{
  "num_hidden_layers": 9,
  "hidden_size": 64,
  "num_attention_heads": 1,
  "num_key_value_heads": 1,
  "head_dim": 64,
  "intermediate_size": 192,
  "vocab_size": 1024,
  "hidden_act": "tanh_gelu",
  "norm": "layernorm",
  "norm_place": "pre",
  "norm_eps": 1e-05,
  "positions": "learned",
  "qk_norm": false,
  "attn_scale": 0.125,
  "bias": "all",
  "tie_word_embeddings": true,
  "parallel_block": false,
  "init": "normal",
  "init_std_qkv": 0.0625,
  "init_std_o": 0.0147,
  "init_std_up": 0.0625,
  "init_std_down": 0.0147,
  "init_out_by_depth": true,
  "optimizer": "ademamix",
  "learning_rate": 0.00088,
  "beta1": 0.9,
  "weight_decay": 0.23,
  "lr_head": 0.0101,
  "warmup_steps": 458,
  "schedule": "cos",
  "final_lr_fraction": 0.0,
  "batch_tokens": [8192, 16384, 24576],
  "max_seq_len": 512,
  "doc_mask": true,
  "train_tokens": 132100000,
  "max_steps": 9130,
  "dataset": "wikipedia_en"
}
Each number is 50 + 12 x the weight over its row's rms, rounded and kept within 0 to 99. Layers, rows and columns count from 0. The size before them is the row's rms in percent of the matrix's.

# down: layer 6 MLP down (transposed), 192x64, rms 0.144, rows 153-177, columns 0-63
# up: layer 6 MLP up, 192x64, rms 0.15, rows 154-177, columns 0-63
down153 101:59 46 64 44 44 38 43 36 45 61 38 62 53 61 30 49 33 50 38 44 53 44 68 58 54 44 72 43 54 43 57 41 64 49 52 55 47 39 71 58 42 31 49 43 57 62 64 40 68 75 43 45 25 45 66 57 23 60 66 47 42 20 51 53
up154 108:39 68 65 53 67 52 64 59 47 52 40 41 47 61 41 47 52 47 37 61 59 51 43 33 25 61 41 57 70 42 40 66 47 60 42 56 63 38 47 30 57 47 56 66 79 45 40 75 53 36 46 50 37 46 74 32 62 49 40 67 62 48 36 48
down154 101:49 39 67 32 48 59 48 58 65 61 39 21 33 63 60 45 65 74 64 89 47 51 60 42 38 53 36 56 44 37 55 72 46 55 56 53 59 50 58 54 47 35 59 53 48 40 51 47 57 50 39 44 38 53 51 58 62 36 42 42 65 23 37 48
up155 096:42 50 37 53 55 48 39 43 26 69 40 48 52 35 48 54 57 30 44 45 66 58 67 60 59 34 51 67 37 59 68 40 52 51 51 36 37 67 53 48 59 27 34 55 41 53 51 67 59 59 61 80 23 49 66 55 47 43 45 42 67 56 63 35
down155 093:50 69 55 57 52 45 56 44 59 49 32 68 63 18 47 55 55 66 66 63 38 62 68 52 61 55 55 38 54 33 57 60 44 59 46 51 55 31 78 19 37 48 59 45 60 35 38 52 45 54 31 51 36 53 38 33 39 36 52 44 46 61 48 55
up156 109:44 66 27 29 51 22 54 51 27 37 51 56 51 72 31 42 51 56 29 62 67 53 50 43 56 64 42 35 61 43 41 58 50 60 51 49 46 68 41 45 55 46 47 57 68 37 41 64 51 56 48 71 43 53 60 62 59 59 15 54 55 49 39 50
down156 106:63 33 43 56 42 58 54 47 30 31 61 54 54 70 45 68 50 54 50 54 55 38 58 53 48 50 44 34 79 50 24 27 62 36 48 53 40 56 28 57 50 73 42 44 42 42 45 68 70 38 46 25 67 53 54 45 43 61 62 47 50 41 58 41
up157 113:24 45 49 47 53 57 37 52 36 40 73 58 63 46 50 67 60 50 40 63 53 43 32 46 56 58 56 71 31 79 58 47 50 60 48 69 80 69 49 47 62 43 37 55 51 28 39 60 43 39 56 59 37 38 59 47 59 48 45 35 53 44 58 32
down157 112:84 58 45 42 48 66 49 52 52 66 33 27 28 37 62 52 56 45 46 52 44 40 36 37 56 48 48 49 43 49 43 53 51 30 47 46 52 48 83 54 43 53 59 59 40 52 33 56 63 65 32 51 57 69 65 54 50 22 32 41 63 57 60 44
up158 073:48 45 35 46 51 55 55 54 52 36 34 38 32 40 61 46 51 48 62 53 42 56 61 52 44 40 68 41 40 67 34 40 58 52 61 51 80 55 39 42 52 54 45 85 35 55 72 36 41 60 69 56 50 34 65 23 41 63 58 55 40 42 38 40
down158 092:46 41 63 60 44 49 47 63 32 52 53 43 45 68 83 49 61 46 48 53 37 46 67 46 58 30 47 46 53 50 48 34 58 79 44 38 31 61 58 63 65 41 51 40 41 36 52 40 61 67 68 33 50 23 68 51 45 60 37 43 37 38 57 59
up159 088:51 31 55 50 55 39 45 46 35 63 43 56 39 34 50 47 50 60 43 36 55 52 59 61 54 43 45 59 40 41 53 60 63 67 19 64 44 70 35 64 48 60 82 57 65 60 56 40 35 35 77 61 54 65 48 41 57 61 51 64 41 35 55 32
down159 087:48 44 45 53 49 46 44 65 50 37 55 46 48 26 29 53 68 35 52 70 52 50 80 48 54 47 59 73 50 60 67 60 70 24 58 60 49 52 73 64 47 49 41 43 59 44 60 25 46 49 34 57 35 53 35 59 45 40 67 36 41 54 50 55
up160 101:51 54 52 42 61 54 56 41 36 33 65 43 48 46 39 81 38 61 51 59 48 58 56 30 58 37 55 53 21 71 52 29 51 50 49 60 60 66 45 44 73 60 63 46 37 54 43 48 51 41 49 43 28 30 62 55 33 57 49 56 61 49 82 52
down160 122:58 33 40 54 39 67 67 44 52 59 56 65 46 53 31 33 61 55 35 56 45 74 54 55 43 51 60 40 45 54 30 62 20 59 37 38 39 49 28 60 59 68 45 54 50 72 47 52 37 50 37 46 63 57 35 56 31 60 36 62 59 67 57 60
up161 094:35 69 39 36 51 56 50 74 68 62 48 57 31 53 31 47 71 46 26 34 39 55 61 64 54 46 57 40 51 40 60 42 58 64 70 67 56 58 42 36 52 53 56 79 60 51 56 46 48 60 69 55 56 47 55 55 47 31 29 48 55 49 46 30
down161 098:55 64 52 61 28 49 64 50 47 59 35 25 50 59 27 52 56 53 53 58 44 45 43 38 64 60 71 64 50 50 41 54 46 34 60 43 45 48 83 45 32 44 56 33 65 47 50 65 41 26 42 36 68 52 42 53 42 36 70 73 48 57 51 55
up162 101:47 35 49 61 45 41 48 64 43 37 46 33 45 57 48 44 50 38 55 55 59 52 69 70 48 46 49 61 35 49 61 18 51 57 61 49 68 43 41 26 72 60 41 47 31 91 39 53 57 42 59 58 34 50 55 60 66 44 52 49 45 44 58 35
down162 101:34 58 45 62 42 48 63 54 37 52 49 55 35 51 37 31 58 74 22 40 55 63 79 45 52 63 65 50 49 54 41 49 47 49 43 44 41 47 57 72 44 55 44 56 60 36 61 48 55 24 47 42 57 65 55 35 46 43 33 82 43 41 33 56
up163 108:43 52 48 50 33 48 51 51 54 49 50 51 74 53 44 46 57 42 25 14 59 66 48 53 37 50 52 57 35 36 36 34 49 65 61 73 56 61 46 45 43 53 46 70 76 69 39 54 50 55 59 63 51 32 71 46 61 47 39 55 38 32 67 46
down163 110:59 61 57 49 64 53 36 49 39 44 30 53 48 58 45 41 49 48 86 55 61 53 51 60 56 46 52 75 32 49 45 45 37 41 61 27 47 61 72 55 34 41 47 57 54 19 76 49 42 47 37 39 49 57 47 45 45 27 47 45 70 48 53 62
up164 072:44 51 68 60 63 44 29 34 50 37 37 60 50 52 41 47 56 29 38 63 58 35 43 67 53 50 48 69 46 37 55 28 39 52 66 64 47 45 51 44 50 59 52 37 73 54 38 78 55 49 54 42 54 71 48 54 66 38 32 64 60 61 78 47
down164 081:60 45 50 33 54 48 53 63 53 32 30 65 59 71 55 57 43 53 30 40 44 62 56 49 60 43 39 43 50 60 40 57 48 25 27 63 40 42 57 53 63 55 28 51 44 54 58 40 44 62 58 33 74 51 33 49 58 74 59 62 37 34 55 73
up165 116:47 61 55 56 57 56 66 48 50 49 50 28 67 57 41 48 35 35 44 48 42 69 50 63 54 71 45 61 44 40 53 42 33 57 46 74 56 65 45 44 43 52 25 62 75 64 28 59 30 52 83 55 48 42 55 48 61 47 46 53 31 45 45 36
down165 101:39 57 50 50 72 42 67 46 64 43 47 63 24 54 44 43 44 62 37 38 69 55 45 52 56 45 32 75 35 39 27 51 63 34 38 49 67 48 83 39 68 62 51 43 52 66 46 47 35 27 43 41 61 52 47 64 48 44 49 58 49 46 56 44
up166 109:45 60 37 55 56 33 64 50 55 42 51 40 28 47 66 75 65 55 49 41 41 36 55 59 59 58 45 45 60 62 60 54 64 36 40 51 43 29 34 50 63 65 52 78 38 82 62 48 47 45 66 57 28 50 60 58 56 24 40 51 46 54 49 44
down166 110:69 45 49 63 47 81 57 40 47 42 48 73 47 31 39 47 62 53 42 70 58 61 61 53 24 43 54 46 47 49 35 46 29 48 43 55 54 50 30 40 46 47 49 46 42 40 22 48 59 30 58 52 86 52 42 49 56 68 57 56 47 59 47 56
up167 109:60 51 39 37 60 44 58 52 43 60 45 50 49 65 44 78 55 46 23 66 50 38 61 43 72 70 50 59 53 53 54 38 51 59 65 33 63 54 47 56 77 47 60 61 69 28 34 66 55 26 41 44 42 27 56 42 45 57 40 52 60 51 63 47
down167 105:66 31 57 36 52 57 32 25 55 59 60 40 39 43 40 74 59 43 61 55 59 62 18 53 38 36 50 38 67 55 44 46 71 40 42 65 59 51 67 48 46 46 50 54 60 51 46 53 33 50 31 55 52 52 36 52 62 66 61 74 54 31 50 40
up168 102:58 60 50 47 48 45 49 67 52 59 47 36 47 35 29 42 58 48 49 46 50 76 63 63 48 56 40 34 51 53 80 59 50 63 58 65 73 48 58 26 56 58 59 56 39 37 42 72 59 43 53 52 20 40 46 40 26 43 56 63 39 39 36 53
down168 101:54 41 56 41 62 54 44 51 65 47 45 33 65 34 51 52 45 55 53 29 75 35 48 54 40 49 44 70 40 57 52 46 55 24 56 40 64 56 82 54 43 40 65 36 61 35 45 66 37 50 54 44 37 35 58 60 47 59 33 30 69 52 73 47
up169 108:65 56 45 35 63 32 49 38 22 59 42 39 47 47 35 51 54 40 73 46 44 54 62 39 58 43 58 45 58 47 39 66 40 56 45 63 22 45 45 38 62 60 47 36 54 52 66 75 44 56 59 61 38 52 57 46 52 56 73 75 42 39 54 24
down169 111:25 42 28 37 28 53 51 49 64 35 52 60 48 43 46 56 63 64 65 52 50 61 49 41 56 36 40 54 71 58 36 48 37 65 69 49 59 48 60 37 40 34 48 58 37 67 47 60 37 50 17 58 63 77 48 59 62 52 42 46 52 63 52 46
up170 071:46 45 48 40 86 45 53 45 51 57 54 69 40 50 49 46 66 55 73 47 71 54 21 25 41 49 35 41 37 51 40 64 61 41 67 49 60 40 38 41 54 63 44 64 57 41 74 60 48 34 54 53 55 41 62 39 43 41 41 71 45 52 59 44
down170 093:53 35 27 50 35 58 50 65 63 57 48 49 55 40 63 49 53 58 59 58 28 43 54 42 51 44 79 31 41 34 60 61 37 23 45 54 45 46 66 50 49 61 41 54 55 52 47 48 52 23 40 47 70 57 45 43 74 38 55 35 71 72 51 50
up171 111:47 78 47 21 48 40 34 39 60 69 61 49 61 39 43 80 53 58 39 72 61 53 60 43 68 56 65 37 53 40 50 56 35 62 48 52 42 53 44 58 52 65 56 42 41 64 55 67 42 59 51 57 32 53 48 46 72 31 32 64 51 43 40 50
down171 110:54 56 61 66 59 36 50 49 71 65 44 54 47 37 28 52 57 61 49 83 53 53 49 52 47 49 72 42 60 49 63 51 54 37 42 38 51 45 72 46 44 51 57 27 35 45 45 24 51 67 49 70 59 50 24 35 27 47 40 42 58 53 47 59
up172 120:67 33 33 28 63 70 38 51 63 47 68 37 52 51 53 68 56 48 44 57 60 57 55 40 56 55 52 58 42 48 36 27 39 56 65 52 72 55 39 38 52 34 61 43 59 52 18 68 51 58 48 37 45 47 60 30 30 60 48 46 57 33 59 40
down172 119:72 43 40 56 70 82 43 34 59 47 46 44 50 54 55 48 36 53 57 50 36 43 40 27 48 46 55 67 39 41 27 47 52 45 42 65 53 59 58 41 48 46 64 66 60 47 32 58 48 49 55 37 53 34 60 44 85 63 53 46 63 38 66 30
up173 096:69 45 41 39 54 51 29 42 43 35 45 35 57 56 48 40 50 57 69 31 59 47 43 46 38 67 29 43 56 81 51 50 62 55 44 62 46 52 39 49 28 49 56 67 44 63 42 57 43 67 80 39 41 51 57 43 68 36 27 56 65 49 38 52
down173 102:42 24 43 71 46 44 74 66 58 47 45 45 48 56 45 57 47 54 44 65 30 49 82 47 46 35 54 48 60 54 57 36 55 43 37 40 45 40 70 52 47 58 36 62 46 43 49 35 32 40 77 27 54 50 61 68 55 56 44 36 50 69 36 51
up174 067:36 80 21 54 43 62 56 34 52 64 39 53 51 45 60 55 50 55 46 68 46 56 38 42 31 58 56 60 75 39 56 52 35 41 43 61 49 49 46 44 59 55 53 40 45 51 37 57 30 47 56 56 53 54 72 66 49 56 35 52 24 32 73 33
down174 084:44 48 35 25 30 39 40 60 39 43 58 68 53 49 65 60 61 51 41 52 49 51 47 40 65 43 23 39 60 59 62 70 50 77 44 51 39 39 64 64 71 21 53 34 37 66 32 39 49 64 49 51 63 55 43 45 64 54 50 48 45 42 48 54
up175 112:42 55 38 35 56 56 32 56 53 64 35 31 67 57 40 64 66 22 49 26 39 58 53 44 43 54 52 49 54 59 53 44 34 49 43 61 63 37 48 39 35 53 53 69 43 48 44 81 65 49 64 51 55 70 63 42 66 54 29 45 45 55 57 31
down175 096:49 50 49 49 64 50 65 49 52 65 46 60 37 34 29 41 57 48 48 57 45 48 47 40 49 55 30 23 47 56 48 42 55 23 67 42 60 64 83 25 44 53 62 46 53 42 50 60 36 32 43 54 81 69 59 58 49 53 63 60 47 64 45 51
up176 080:52 15 70 54 43 55 73 46 45 39 65 46 54 48 81 18 42 37 36 61 52 47 33 39 56 36 55 43 66 51 53 50 50 40 46 44 43 54 46 63 68 45 55 49 38 67 60 50 41 53 44 33 57 55 68 48 51 61 57 54 48 44 27 50
down176 073:43 53 50 46 52 38 47 71 59 54 37 50 47 45 46 61 62 48 72 53 46 57 58 40 33 45 61 45 56 45 51 51 56 72 54 58 51 72 00 26 48 49 54 48 54 43 44 60 51 35 40 58 40 38 44 48 57 49 56 69 62 47 58 39
up177 094:49 80 33 59 44 44 44 59 41 47 16 50 46 63 56 55 80 36 52 33 51 48 55 53 54 59 50 55 39 36 59 52 52 73 40 66 71 43 40 43 56 56 55 50 51 51 64 36 52 46 45 49 48 47 74 27 56 35 39 52 49 29 63 40
down177 095:59 38 34 62 67 59 49 46 67 69 63 50 35 50 59 30 63 75 60 54 80 40 49 48 40 48 40 71 47 39 38 52 64 42 44 60 56 32 72 46 59 18 49 42 39 44 44 38 51 66 44 56 51 43 47 49 60 49 42 54 35 43 48 35